Part of a small language model's weights.
Size: 6 heads of 64, MLP 1024 SwiGLU, 36.4M parameters.
Training: a variant of SOAP for these matrices, 4377 steps.
Each number is 200 + 40 x the weight over its row's rms, rounded and kept within 0 to 999. Layers, rows and columns count from 0. The size before them is the row's rms in percent of the matrix's.

# layer 9 MLP gate, 1024x384, rms 0.284, rows 389-407, columns 0-127
102,190,196,190,184,220,246,223,174,195,110,195,235,255,274,195,198,189,209,229,195,175,144,198,187,127,245,121,193,147,162,133,173,169,150,168,248,126,147,212,182,156,216,277,108,104,161,136,235,288,202,179,202,169,180,217,248,203,177,159,160,256,144,210,191,213,240,148,244,148,204,192,198,215,142,275,224,174,149,222,202,204,165,206,255,130,230,186,174,193,164,202,183,172,219,191,255,134,139,190,282,217,274,210,201,162,158,169,267,215,173,196,226,177,172,222,180,283,280,166,231,180,187,222,150,177,216,247,162
096,120,259,243,238,149,245,211,153,204,217,182,177,219,108,181,189,238,117,259,158,216,205,248,196,152,246,131,149,222,227,203,215,201,241,282,168,159,209,252,268,225,243,168,197,227,253,134,179,194,224,202,191,250,194,173,198,136,222,142,157,144,211,233,163,171,204,164,174,214,148,222,232,166,254,265,244,238,241,249,242,222,244,260,239,184,168,168,240,161,210,227,248,184,177,295,193,221,187,234,163,231,199,232,199,184,227,147,202,193,230,160,241,175,189,210,213,212,265,278,226,188,179,132,135,134,264,185,214
103,159,250,181,174,274,140,195,171,239,227,167,202,225,99,167,232,146,242,248,209,105,200,202,210,205,225,153,174,189,230,130,145,171,154,168,187,160,224,253,172,243,227,221,209,213,183,183,195,147,187,173,220,323,195,205,220,144,192,231,193,217,179,148,181,186,211,265,219,219,220,246,215,227,159,217,177,206,257,185,234,169,190,186,233,238,199,177,246,259,161,190,230,230,145,201,241,172,206,193,234,180,250,199,166,236,147,205,218,186,235,285,246,259,188,238,180,235,186,240,137,217,233,185,218,193,193,221,182
101,214,197,170,174,235,183,265,223,155,249,222,181,161,156,118,163,160,219,205,108,203,233,242,224,176,247,207,198,222,124,190,289,218,183,164,216,191,243,245,210,234,212,122,270,200,217,236,182,258,225,196,252,250,68,120,239,193,95,173,222,162,160,159,145,223,241,223,189,286,215,165,118,193,191,173,196,211,134,242,185,192,147,175,236,157,214,207,137,166,153,212,170,192,205,218,153,244,173,177,178,261,210,230,170,171,177,173,265,183,236,209,194,207,179,243,259,233,262,205,120,223,109,226,204,213,207,212,257
101,221,194,199,215,251,189,253,164,219,186,264,191,227,206,197,191,225,129,213,263,209,144,231,195,214,178,202,206,288,168,159,180,189,236,271,166,221,216,219,263,234,238,190,200,214,197,255,180,167,185,173,222,170,273,207,200,241,172,211,136,206,247,282,183,189,165,163,213,131,159,230,204,164,111,152,240,190,259,228,220,233,151,212,182,238,172,125,212,198,227,186,245,271,222,148,174,201,170,195,158,194,191,185,184,139,234,247,171,232,276,264,194,239,209,211,187,270,194,157,193,204,227,182,139,283,169,211,132
090,168,183,182,215,212,183,188,239,154,221,190,235,283,226,236,181,242,199,166,193,241,193,139,260,345,199,228,165,224,208,210,223,134,234,180,217,208,218,257,170,219,238,216,276,222,196,210,266,174,199,204,185,206,166,174,184,163,237,152,204,268,255,176,162,177,220,207,171,202,241,183,257,182,143,157,182,171,205,223,154,234,222,240,274,146,270,180,230,203,186,228,158,186,180,105,191,196,261,309,185,248,150,159,114,208,196,188,321,213,251,188,203,176,144,233,183,274,273,210,154,178,135,241,263,216,160,159,221
097,233,217,183,135,210,220,200,181,252,138,218,169,229,217,137,155,168,171,118,182,299,161,207,223,255,197,204,253,177,202,181,184,139,133,201,243,232,215,124,175,167,271,211,230,268,104,201,213,228,182,229,180,183,223,218,237,225,187,227,186,174,260,180,255,227,102,198,184,128,302,238,174,208,248,231,242,235,136,180,245,165,117,223,152,231,204,225,146,198,186,145,238,160,206,197,214,207,179,205,230,264,209,161,96,200,208,238,243,237,243,221,230,189,301,179,242,237,132,101,139,212,132,175,253,179,202,175,190
099,216,178,235,213,251,155,162,206,254,219,181,194,148,189,276,266,281,258,251,193,203,189,229,251,253,213,226,234,160,180,194,174,258,212,145,181,215,208,194,172,215,218,253,203,243,277,183,180,251,172,180,178,218,259,212,185,156,176,219,165,254,276,201,229,192,204,177,174,213,122,317,175,215,153,260,177,213,101,198,186,195,190,247,159,242,262,251,217,199,203,276,298,138,254,176,159,176,166,170,139,137,167,258,198,189,224,192,208,218,151,181,223,246,224,197,140,205,180,196,224,217,197,207,205,208,299,184,211
097,191,244,185,178,149,168,200,192,142,194,184,157,205,238,133,187,176,227,217,156,188,176,168,172,247,184,179,184,217,208,208,284,184,226,178,180,189,189,209,223,233,198,238,192,180,220,134,208,138,175,240,276,217,130,217,156,175,197,189,194,259,187,149,202,181,176,176,174,232,204,200,116,179,231,230,232,207,196,162,206,180,235,206,201,203,169,231,162,256,288,160,206,204,229,199,248,211,195,244,213,283,150,279,271,160,220,203,148,173,253,254,168,239,189,210,172,200,223,173,175,100,226,149,181,176,185,173,243
104,178,261,218,164,177,209,232,186,214,192,214,102,241,248,170,154,205,210,224,234,241,129,144,162,128,260,219,236,212,210,242,214,228,140,176,206,251,130,186,200,234,157,212,156,227,185,281,179,229,106,183,180,236,227,230,209,172,207,185,115,236,179,231,231,235,147,228,240,146,149,209,220,156,241,115,150,227,156,237,221,195,226,198,85,191,155,185,216,183,211,237,189,258,265,136,244,190,118,205,245,230,202,202,181,235,191,92,174,152,164,196,159,170,173,227,188,205,217,227,200,156,201,202,214,160,152,244,215
093,181,197,190,187,118,194,195,154,169,220,265,188,254,213,135,152,176,182,132,178,212,209,174,149,189,152,200,187,151,137,244,201,275,278,200,120,207,301,195,163,214,231,223,259,240,151,205,178,266,203,217,220,196,182,203,210,137,180,191,174,176,237,192,226,224,196,149,180,225,247,184,192,186,186,169,228,232,191,183,214,199,210,160,136,160,284,155,209,242,198,168,261,157,156,105,201,201,176,183,156,246,169,158,181,235,227,187,178,228,157,144,142,163,192,345,181,278,197,129,145,214,163,252,203,236,196,256,210
098,249,173,186,159,177,198,317,161,134,198,273,234,207,210,189,149,180,247,250,202,232,225,237,256,250,224,158,143,167,205,206,244,159,180,192,222,223,253,278,208,231,242,188,170,197,162,226,267,250,165,155,226,208,187,231,184,270,203,212,203,311,162,212,205,181,170,200,124,264,149,176,251,133,190,238,219,197,109,194,211,194,207,137,230,187,221,177,205,211,239,181,251,141,116,206,177,227,206,186,183,243,290,237,185,231,258,234,274,194,191,245,209,262,241,156,166,219,144,228,163,164,189,178,226,201,203,154,228
095,133,246,216,161,220,197,167,247,166,194,269,143,223,227,152,270,168,273,200,194,159,115,161,198,169,136,273,162,108,195,207,261,175,216,226,281,139,230,242,210,117,154,200,204,194,187,206,242,207,190,168,222,207,201,205,198,225,246,177,212,204,162,248,182,234,192,218,207,205,183,225,189,231,298,148,212,254,174,263,229,246,171,243,221,192,206,227,174,170,145,282,183,143,278,152,121,208,227,249,189,182,166,212,152,250,215,162,207,182,219,226,198,182,235,193,190,217,164,212,154,161,233,133,278,125,237,249,183
092,189,213,207,179,137,142,235,183,201,173,184,175,177,160,136,225,196,168,130,211,258,248,251,108,157,186,196,228,168,259,208,169,169,160,142,203,144,213,220,168,102,223,206,147,194,142,150,288,217,137,210,274,222,280,215,150,219,213,138,109,221,174,260,245,215,224,276,189,153,208,192,182,204,184,201,228,211,232,244,194,198,204,178,209,178,168,170,217,254,260,190,185,228,277,241,212,252,221,240,191,238,161,172,259,282,138,232,236,225,222,182,222,190,153,187,249,230,131,234,248,212,181,159,217,218,185,202,188
099,170,249,203,293,174,197,232,142,236,247,242,255,201,152,230,196,212,213,201,246,221,156,188,159,154,225,192,211,162,223,161,188,237,204,168,199,159,239,271,231,250,240,220,201,212,193,207,132,203,237,179,240,227,167,173,248,212,186,173,156,188,129,227,153,200,194,181,276,202,199,177,204,207,225,154,171,224,144,176,176,233,213,150,181,114,171,177,196,223,154,238,248,214,166,184,226,214,163,152,216,173,157,261,215,158,283,193,238,185,183,200,150,191,138,216,182,152,242,201,148,224,100,215,232,153,157,193,207
102,154,189,186,240,248,176,131,166,179,147,190,157,138,182,197,186,253,159,260,209,164,144,224,193,161,123,208,247,221,293,241,210,169,197,195,144,114,186,252,157,164,211,213,207,132,166,240,178,208,191,209,258,147,231,268,245,181,175,175,183,230,199,204,158,182,300,163,210,197,226,201,183,138,220,170,245,221,191,215,116,185,205,205,156,212,168,167,208,232,224,182,146,162,230,198,223,145,191,195,184,131,150,238,256,236,199,257,185,208,254,246,171,199,165,221,297,169,290,206,182,163,227,183,206,276,259,199,128
104,213,206,158,171,118,237,179,244,218,285,223,168,165,220,147,257,184,156,221,112,165,160,257,170,245,224,214,247,312,212,219,211,160,199,210,162,214,199,256,226,222,119,181,187,257,189,116,243,142,140,162,207,225,309,222,207,208,173,245,240,179,213,120,214,170,150,182,196,207,197,207,169,161,194,176,247,132,205,204,161,208,139,122,215,142,209,259,194,172,179,185,262,187,246,194,153,213,220,215,162,181,141,156,244,202,198,201,206,283,248,223,147,220,210,222,197,182,146,154,179,228,268,191,253,144,159,244,150
096,133,121,137,208,215,183,253,207,229,141,206,206,224,216,169,234,220,147,223,138,180,255,145,194,191,215,264,251,101,119,170,192,208,188,204,246,188,173,215,144,215,198,264,192,250,184,257,236,234,138,230,160,192,254,234,242,208,185,197,232,230,264,180,166,178,211,178,189,227,183,216,119,208,200,198,176,219,290,138,225,267,260,145,286,202,106,261,283,177,140,230,208,175,178,204,204,179,164,180,166,222,209,144,183,215,159,177,192,173,194,147,200,206,169,169,134,194,219,223,216,175,205,197,180,167,171,211,275
105,114,183,175,171,272,175,232,234,244,198,114,221,293,251,242,155,239,236,225,134,171,226,227,219,228,315,241,214,150,167,154,205,118,200,222,208,140,226,239,217,171,231,181,174,122,172,211,208,216,262,232,154,219,146,206,190,200,172,267,192,185,171,196,214,200,223,176,248,219,126,234,218,157,118,175,282,146,143,202,185,177,175,243,230,185,229,199,161,227,250,168,151,153,210,225,215,280,227,195,174,281,245,215,241,204,167,242,262,221,232,193,221,211,179,168,267,193,208,139,162,219,172,230,165,200,169,270,156
# layer 9 MLP up, 1024x384, rms 0.294, rows 389-406, columns 0-127
096,193,182,238,199,166,198,187,100,197,205,169,263,189,250,172,209,156,275,210,126,140,225,219,211,235,210,196,173,179,240,214,218,151,118,175,240,141,290,215,157,255,280,185,228,183,217,184,239,191,149,200,146,184,268,179,160,203,148,177,178,154,180,212,285,260,252,172,128,94,133,228,187,209,179,177,176,275,257,224,221,173,163,266,249,241,174,264,255,140,216,170,181,250,181,165,223,168,153,184,124,214,185,209,306,176,213,236,192,217,219,111,191,173,188,214,180,128,165,150,258,213,236,129,196,115,194,141,219
096,167,281,242,163,145,210,224,175,167,242,186,256,215,146,222,147,255,204,161,213,240,211,264,209,108,247,212,200,288,178,187,236,189,172,188,139,162,182,234,247,213,162,193,193,207,217,221,133,170,182,202,204,177,165,212,227,172,196,212,230,201,142,222,199,184,193,168,200,159,195,243,221,248,204,255,258,140,193,240,110,217,209,233,237,115,176,246,200,152,191,191,233,175,210,269,199,247,254,203,194,244,219,177,212,238,201,164,196,212,223,157,226,245,210,184,244,186,237,149,114,243,159,188,242,206,198,227,193
098,223,157,258,165,215,159,274,198,260,247,189,212,290,196,214,183,253,106,184,180,147,249,215,122,207,198,226,219,183,208,206,231,215,246,113,207,188,199,130,242,224,199,184,161,127,257,209,262,235,196,198,291,188,227,213,218,220,193,161,188,238,193,184,239,217,196,217,218,193,229,166,160,131,187,179,177,185,248,208,160,179,190,222,262,224,227,217,194,191,240,197,226,223,166,276,262,204,143,226,184,164,73,263,155,199,153,239,122,223,179,266,154,244,258,219,248,182,183,174,167,173,220,219,201,264,205,247,189
101,185,237,200,178,145,246,206,259,204,268,194,216,211,227,234,250,242,167,154,177,190,245,211,265,291,219,210,184,165,207,238,190,213,216,192,223,245,150,174,247,175,184,181,157,261,199,212,178,186,149,216,217,181,165,192,191,190,265,271,198,157,226,204,105,176,125,199,257,198,177,239,215,158,178,192,167,218,222,197,145,202,248,258,194,156,216,240,258,180,262,174,220,205,188,239,224,179,230,207,146,204,173,191,261,201,246,154,231,209,191,174,206,285,160,200,143,200,190,254,204,125,146,202,214,191,224,162,170
101,279,235,223,202,155,188,143,195,217,200,181,200,220,186,151,281,74,233,167,152,214,202,198,195,258,157,167,139,187,178,222,205,161,262,235,203,173,188,138,240,236,214,212,284,219,192,122,205,215,187,151,233,140,245,203,241,153,176,202,194,217,187,191,139,233,175,280,188,228,225,184,179,215,199,227,277,175,152,183,171,212,217,266,117,265,189,160,163,78,225,249,183,247,196,167,198,198,200,210,226,215,208,181,213,146,245,214,167,248,211,196,192,151,179,233,186,223,191,219,170,303,229,198,199,288,209,245,153
096,207,164,174,268,193,186,173,246,246,229,271,219,152,241,202,226,256,170,193,195,175,199,240,212,172,257,160,196,231,228,148,275,200,207,230,266,208,153,165,155,155,172,179,196,137,145,141,137,184,174,184,172,192,214,196,215,278,162,203,228,173,195,223,198,235,233,199,142,130,233,142,255,197,152,254,176,247,217,217,193,209,160,181,172,201,55,224,229,179,267,189,194,216,164,211,297,143,146,180,238,280,231,138,243,252,190,159,161,249,211,168,289,255,196,140,266,132,251,267,173,218,255,135,238,201,241,135,275
097,194,190,192,117,166,141,278,201,227,145,190,257,232,221,251,218,105,288,189,239,146,154,255,238,177,227,230,220,211,193,281,147,202,191,229,193,241,145,103,247,181,219,155,256,154,257,221,187,227,212,221,238,188,233,237,271,186,209,240,222,178,196,272,160,222,201,187,136,244,257,193,245,240,245,116,180,193,186,260,285,191,199,173,255,202,162,243,192,224,193,198,248,203,210,100,194,212,166,233,146,115,159,194,137,267,233,284,246,241,193,256,241,227,211,214,190,223,182,136,150,193,174,160,191,199,292,238,200
104,233,169,89,228,174,197,158,117,163,196,225,238,225,171,171,198,166,190,239,178,123,269,194,231,169,189,207,263,160,190,207,144,197,206,189,226,269,221,244,205,221,205,256,269,131,220,214,149,238,124,201,192,246,208,166,246,288,236,173,179,176,159,117,255,254,181,155,174,195,235,256,165,219,259,224,232,239,164,223,140,216,215,249,205,257,203,279,207,292,144,184,221,261,230,178,129,283,172,195,194,203,185,276,180,212,200,252,195,229,185,219,172,206,148,171,207,209,153,217,243,168,224,139,199,177,203,235,172
101,245,211,238,215,148,167,185,183,228,214,272,196,152,179,151,157,216,127,192,181,158,216,257,243,261,167,144,256,185,168,173,234,174,200,248,232,207,156,166,208,220,164,233,273,228,190,190,172,105,208,215,245,166,185,219,237,243,214,183,198,180,251,252,194,221,164,262,245,176,212,203,217,269,227,70,221,202,265,200,316,151,166,261,131,194,223,146,234,203,189,235,199,218,281,196,178,211,222,215,217,87,199,172,176,201,184,241,282,182,167,197,213,167,195,216,193,192,197,174,188,193,192,229,223,189,219,183,268
103,148,183,200,218,221,163,161,116,217,191,260,216,178,192,279,251,172,216,254,135,225,222,170,155,251,180,200,158,154,119,179,179,221,193,202,176,213,262,217,247,112,222,175,134,244,218,172,184,203,277,164,171,215,192,162,181,269,227,148,197,184,125,138,203,210,182,183,225,202,199,196,265,261,249,139,194,230,149,251,245,215,235,155,237,190,206,169,163,228,222,207,80,216,253,125,219,235,216,217,225,207,219,166,268,250,252,195,235,208,141,238,259,249,183,250,141,216,139,189,191,175,219,177,228,195,167,238,115
096,183,159,201,189,195,174,132,119,273,201,212,232,212,152,300,201,187,220,183,212,268,217,244,174,207,167,335,196,190,183,129,173,173,154,209,254,139,203,92,190,214,129,198,162,264,201,198,202,247,190,253,226,283,194,188,139,253,242,201,185,188,216,104,146,234,158,269,159,205,185,232,140,268,193,211,188,236,99,225,257,203,134,164,281,180,255,83,199,213,194,260,139,183,224,208,298,232,243,210,242,242,175,203,199,241,251,159,227,172,152,189,236,223,185,139,164,134,200,154,256,129,194,165,221,171,232,228,196
100,182,174,234,223,310,229,175,208,236,223,143,150,183,241,225,190,212,159,137,154,291,129,304,168,168,191,180,248,211,189,279,258,197,196,207,198,199,176,152,134,229,246,124,151,227,209,193,209,187,177,214,198,206,173,201,288,215,215,228,207,191,118,120,246,234,136,236,234,158,186,302,219,204,223,198,170,213,217,168,261,237,255,199,119,201,190,221,181,231,227,219,150,206,222,183,239,193,227,247,252,190,222,212,204,114,178,169,219,193,243,200,160,186,161,152,191,226,154,212,150,210,200,199,176,180,227,104,239
099,232,205,160,198,208,201,217,211,214,196,197,215,253,140,213,251,263,216,250,197,227,231,189,145,187,214,217,215,162,157,197,217,224,138,227,173,142,160,177,242,252,224,185,224,191,166,215,241,245,206,220,221,210,187,227,151,207,251,217,236,241,163,112,261,229,259,135,179,228,115,289,243,210,230,193,142,290,215,232,200,181,241,175,155,113,207,184,175,188,127,175,200,258,160,199,270,163,154,227,201,172,152,182,193,152,215,179,174,206,175,164,101,165,134,124,228,232,199,144,275,216,165,239,107,147,201,160,287
094,223,252,153,174,171,127,137,189,197,253,201,211,287,185,264,169,191,191,180,196,210,214,213,222,267,255,127,185,213,229,180,208,192,234,247,179,139,209,188,146,239,163,188,201,245,178,208,199,169,225,198,193,186,213,256,158,180,198,266,101,127,296,174,177,262,177,115,183,236,220,132,187,159,205,266,142,211,150,142,196,212,239,152,178,180,205,136,226,198,136,90,235,167,160,179,160,190,211,219,176,192,251,268,251,259,226,229,219,167,256,169,207,201,242,180,205,233,208,160,240,292,200,254,250,208,169,164,243
101,234,219,113,162,204,218,256,97,178,223,212,212,211,165,203,176,221,180,221,180,270,160,226,235,121,230,164,97,227,235,194,255,146,284,190,187,275,200,227,155,150,181,184,80,247,212,215,217,169,181,170,201,215,199,281,184,211,172,242,218,232,249,182,178,179,178,143,319,180,234,144,194,115,269,179,199,249,249,293,211,250,59,248,167,197,142,148,176,219,155,169,146,251,156,183,252,217,207,176,155,127,257,145,231,202,202,200,210,140,172,234,251,232,229,168,194,211,156,182,130,183,158,228,156,222,152,205,198
102,271,233,241,221,191,219,214,234,142,186,178,201,164,212,239,237,193,241,187,210,194,272,270,199,252,182,147,175,247,196,82,204,218,229,203,238,183,195,187,236,188,200,223,242,209,209,190,193,176,160,179,194,167,224,190,152,138,169,155,176,192,255,240,284,195,187,217,189,161,232,165,271,175,215,186,230,178,199,175,185,180,262,208,216,198,224,185,221,156,238,145,221,172,262,141,254,145,199,181,201,158,240,200,113,122,161,197,194,165,136,185,140,204,177,180,200,181,152,171,205,280,227,239,189,161,216,223,178
100,273,206,251,189,216,218,187,149,193,144,168,205,268,195,144,162,195,165,228,228,158,203,227,95,213,205,192,222,226,226,242,212,181,188,184,245,217,188,178,192,217,177,201,171,183,185,270,193,230,199,156,101,172,183,130,180,144,213,223,185,209,254,202,235,183,183,223,171,229,154,155,177,222,341,234,272,128,256,210,151,176,200,118,242,221,249,181,240,164,183,249,149,290,246,191,223,221,165,224,195,177,199,159,229,153,255,239,248,266,197,204,141,215,203,235,216,256,105,194,300,229,251,163,282,198,259,238,226
103,175,184,200,245,225,253,242,231,195,148,232,165,212,172,195,171,143,160,255,207,171,174,231,148,157,271,213,254,225,226,197,181,182,194,188,226,182,198,218,119,134,215,210,191,119,262,219,203,199,215,136,197,173,246,273,231,244,173,243,159,159,157,211,248,176,231,219,276,198,243,256,187,134,153,158,151,144,186,149,251,211,242,266,161,157,198,200,224,228,191,176,143,218,207,223,221,208,309,198,222,160,136,194,235,200,263,186,244,186,219,193,258,217,170,187,227,182,171,163,159,185,204,196,177,262,224,210,208
# layer 9 MLP down (transposed), 1024x384, rms 0.275, rows 389-406, columns 0-127
095,140,189,166,165,117,202,207,204,226,211,145,173,209,192,158,208,276,201,213,184,205,175,211,209,216,239,241,188,251,266,154,296,265,259,210,201,154,255,214,194,255,193,257,189,287,220,201,204,226,263,170,204,144,276,246,191,237,267,221,256,173,192,236,169,183,181,237,164,261,295,263,161,201,215,104,220,173,179,197,242,173,283,188,151,148,216,189,171,178,178,293,142,170,240,220,179,197,175,171,193,141,155,175,212,234,206,251,156,167,198,284,210,158,219,122,253,320,210,174,229,170,171,234,187,249,148,141,169
100,141,196,195,149,235,225,140,256,252,206,144,222,220,149,161,148,235,259,289,241,259,235,232,188,154,225,236,193,191,194,208,238,230,198,270,157,212,204,158,191,195,189,211,231,171,266,176,207,268,215,274,186,264,123,190,212,124,184,124,225,160,161,150,176,176,198,181,193,265,174,174,231,179,245,202,167,221,207,233,229,525,219,225,220,271,174,129,181,123,220,200,207,168,201,211,157,200,183,192,181,200,143,210,208,193,241,170,146,208,201,219,247,211,190,153,185,229,224,240,231,210,145,141,219,212,216,129,296
103,163,229,209,180,179,179,248,178,242,235,232,203,253,214,193,256,210,200,262,268,107,215,222,226,241,210,205,184,196,141,219,239,252,92,229,177,247,234,186,162,250,224,210,191,243,174,137,174,188,193,229,185,321,205,148,235,143,132,165,169,133,180,217,194,186,162,198,176,259,277,197,231,158,156,184,207,167,144,141,230,78,186,205,187,260,224,231,142,239,133,193,240,226,207,191,197,157,242,214,235,240,203,190,232,201,209,300,225,234,264,199,202,272,174,219,216,235,190,207,192,208,184,235,217,251,185,201,200
098,189,190,167,226,218,120,192,268,202,204,199,266,200,210,185,281,151,263,133,237,275,142,205,228,236,192,213,225,189,169,244,191,222,228,216,225,182,226,259,252,236,244,190,188,245,241,125,144,267,185,185,132,225,210,106,177,248,222,174,209,148,152,187,270,191,187,228,219,247,192,239,188,143,184,174,212,248,200,178,143,139,187,168,232,217,208,238,148,232,236,191,192,243,323,254,161,225,201,215,161,236,198,208,155,151,177,200,201,161,139,281,235,231,160,237,190,201,105,244,241,207,225,199,242,221,169,193,211
102,131,196,185,114,281,168,145,160,209,135,231,194,189,207,192,341,179,169,227,176,164,195,249,152,159,229,189,213,161,215,209,192,199,226,185,114,256,225,242,211,153,217,227,191,231,193,183,259,251,261,269,274,229,214,256,184,239,238,238,167,126,122,160,233,227,203,220,189,159,191,223,259,192,228,214,184,276,84,172,239,196,220,210,202,182,165,200,172,189,251,222,172,182,212,212,176,222,184,191,193,232,225,212,254,221,267,250,248,263,197,161,237,251,188,231,230,234,153,173,238,245,150,182,171,175,208,210,200
096,254,187,290,255,139,185,199,188,193,201,248,215,208,194,239,234,208,168,176,257,170,186,166,262,129,297,250,221,215,215,223,174,268,161,226,158,170,182,174,194,203,213,100,291,231,239,228,188,201,230,158,250,244,206,140,158,259,165,200,232,167,175,247,250,200,239,215,171,154,196,220,235,174,223,241,149,261,255,199,220,43,113,210,135,167,182,228,116,163,207,116,215,222,196,136,252,237,264,155,148,189,221,224,219,293,208,206,190,232,250,246,238,243,198,175,264,119,224,132,221,158,184,214,275,212,179,204,210
099,207,183,216,185,123,122,174,235,178,174,108,223,135,98,239,234,170,202,183,234,177,219,183,205,154,198,218,263,248,135,232,209,220,173,155,211,160,269,135,185,222,176,255,168,229,233,234,194,236,253,194,140,189,139,228,214,186,237,232,148,241,248,282,240,246,203,184,208,240,226,217,164,204,220,180,197,149,304,211,163,241,247,216,290,194,244,242,191,216,191,224,126,218,204,202,229,156,209,217,116,187,137,178,147,185,270,145,242,191,128,260,218,192,186,161,221,167,136,162,222,148,176,146,238,297,200,217,232
103,172,144,202,222,135,201,176,183,294,220,208,199,177,170,200,249,166,144,158,201,252,227,139,288,207,127,182,170,207,284,78,206,222,206,166,240,196,196,179,212,256,329,217,234,194,165,134,239,149,237,207,181,188,224,172,161,141,217,198,150,203,234,240,190,206,274,217,160,188,180,251,138,181,177,253,164,161,160,240,135,412,175,232,202,246,210,215,177,158,195,252,183,182,165,229,179,221,228,150,165,145,177,239,221,138,265,229,128,225,271,120,188,204,153,196,230,168,206,98,234,241,230,242,165,201,265,198,162
100,343,138,142,217,203,116,160,194,269,211,189,250,156,162,194,210,134,175,228,209,142,132,226,241,197,226,200,204,174,238,233,229,158,183,213,245,248,172,147,153,235,202,214,199,162,148,235,217,205,259,246,225,274,179,162,177,164,135,170,207,167,164,200,194,241,206,146,255,202,267,190,293,251,272,158,182,175,241,175,268,176,150,148,158,210,224,230,262,195,144,240,162,210,239,200,205,122,205,274,181,190,248,220,212,230,233,245,207,219,178,226,183,224,250,186,237,267,178,126,183,226,127,194,192,145,209,197,171
102,146,166,180,204,143,234,257,177,145,193,236,201,227,163,231,275,230,238,194,164,152,190,218,196,179,162,188,231,143,194,189,158,234,244,225,130,181,191,237,202,216,289,161,156,144,223,158,241,263,236,217,145,215,182,165,201,192,245,223,150,153,197,243,212,219,151,250,192,223,133,237,139,144,200,150,144,266,157,258,193,332,144,181,120,201,172,166,184,207,194,225,155,142,182,244,161,225,181,252,213,163,257,236,244,180,233,180,190,231,209,191,158,214,129,214,175,124,235,230,216,148,100,176,181,166,212,248,225
094,222,167,219,193,178,210,143,193,217,185,185,200,221,210,191,207,184,162,191,239,179,197,141,230,285,146,225,207,237,177,211,184,198,179,257,144,319,155,190,252,225,201,157,191,171,208,271,172,168,195,217,169,166,262,216,217,205,231,212,206,206,198,211,228,160,159,221,127,185,222,166,189,223,222,176,229,226,249,175,189,0,200,157,255,196,227,228,281,165,161,158,152,258,188,189,213,244,187,276,179,213,180,234,239,208,173,173,264,213,212,238,162,207,180,194,232,145,197,187,228,207,202,188,184,189,238,124,218
100,237,235,126,202,244,213,249,197,245,252,166,169,187,173,203,157,228,188,204,146,221,218,198,220,189,165,191,180,228,228,206,161,207,273,189,160,208,242,95,48,192,226,162,178,189,162,164,244,176,250,240,149,167,218,300,192,186,215,180,145,140,241,240,220,278,210,219,201,176,211,248,208,232,246,140,148,220,200,134,194,194,198,229,104,179,192,217,247,203,187,217,239,162,169,224,236,119,209,209,169,194,199,180,252,136,166,217,160,146,256,136,188,137,150,142,181,212,147,182,170,153,205,193,202,263,202,184,192
099,206,270,187,203,218,298,213,185,211,170,190,165,308,173,140,234,235,253,188,220,154,190,124,135,243,159,199,260,190,258,187,194,176,192,146,217,152,202,187,150,154,144,245,231,241,212,221,166,208,145,175,175,193,112,207,257,251,136,186,205,301,247,195,183,239,265,232,175,167,211,257,213,225,194,124,182,231,237,188,204,26,198,220,191,205,220,162,148,233,161,248,194,208,194,191,159,222,153,181,197,237,155,196,239,206,219,264,222,247,148,145,219,205,94,197,207,221,182,212,178,182,239,252,208,199,199,274,206
094,200,175,227,162,188,130,233,197,148,193,191,206,283,279,161,254,193,172,118,106,190,176,317,205,245,163,197,188,168,130,176,138,109,156,230,182,155,270,167,225,133,235,173,170,158,134,200,253,231,165,206,181,225,173,267,214,169,204,286,201,215,218,231,172,218,228,164,212,204,221,181,252,176,221,204,174,222,138,157,183,258,192,162,209,195,214,215,191,134,228,281,165,193,210,162,161,168,194,114,193,233,215,216,280,145,154,156,185,241,201,261,176,179,177,212,175,228,232,247,194,206,215,127,199,252,246,184,190
103,196,233,230,133,200,183,197,259,181,170,175,168,208,251,236,211,248,202,215,204,194,220,160,199,244,231,149,203,222,280,248,239,211,223,184,91,197,244,203,155,236,200,172,215,196,193,227,217,176,239,253,230,266,269,201,190,210,173,235,178,193,203,224,195,160,216,173,207,184,186,155,286,128,193,203,224,149,212,225,143,428,165,170,200,197,151,266,216,200,234,200,189,211,222,224,209,191,241,234,126,157,192,244,150,226,236,289,170,222,210,222,255,172,156,211,226,139,228,211,201,201,231,265,194,261,226,239,168
104,178,231,149,156,232,190,152,220,324,182,190,218,204,178,176,244,179,156,203,261,164,193,151,110,248,250,238,178,181,192,211,228,222,127,204,209,249,248,125,162,137,189,282,267,279,208,230,205,197,141,128,192,173,228,254,191,263,227,166,215,194,210,187,242,196,262,248,191,155,155,169,255,237,189,114,309,222,220,176,161,195,208,184,210,216,200,176,224,151,241,213,162,189,193,218,259,229,208,120,243,210,195,202,178,209,200,221,190,207,169,195,175,181,201,251,195,310,211,224,220,116,149,142,246,187,181,154,274
098,190,274,130,207,101,229,195,235,197,152,297,239,249,239,241,229,187,164,172,201,150,119,177,241,186,212,164,210,224,182,213,194,223,212,257,295,186,200,126,206,257,203,240,254,213,198,94,249,183,227,284,191,199,263,237,169,243,182,178,132,189,229,229,249,211,228,188,134,191,183,136,240,268,237,167,209,153,164,195,189,299,143,135,203,175,165,252,216,217,165,142,258,166,204,271,269,203,211,144,214,233,203,159,217,198,267,212,201,221,197,155,194,229,202,208,198,277,223,167,169,151,160,166,179,128,163,184,171
099,202,209,186,179,138,298,205,236,260,221,198,156,190,203,150,221,239,185,141,229,239,199,207,157,194,186,163,259,256,212,100,217,146,143,218,211,224,194,186,199,123,214,220,144,190,231,187,165,288,262,174,212,196,223,184,199,193,185,210,170,220,124,212,166,183,208,224,203,152,253,196,229,207,215,196,153,176,212,220,178,178,288,222,132,212,217,202,144,227,197,203,183,267,218,197,179,198,170,212,209,227,189,175,195,249,172,207,212,254,256,130,259,205,169,228,255,125,232,154,227,197,127,231,83,254,271,197,206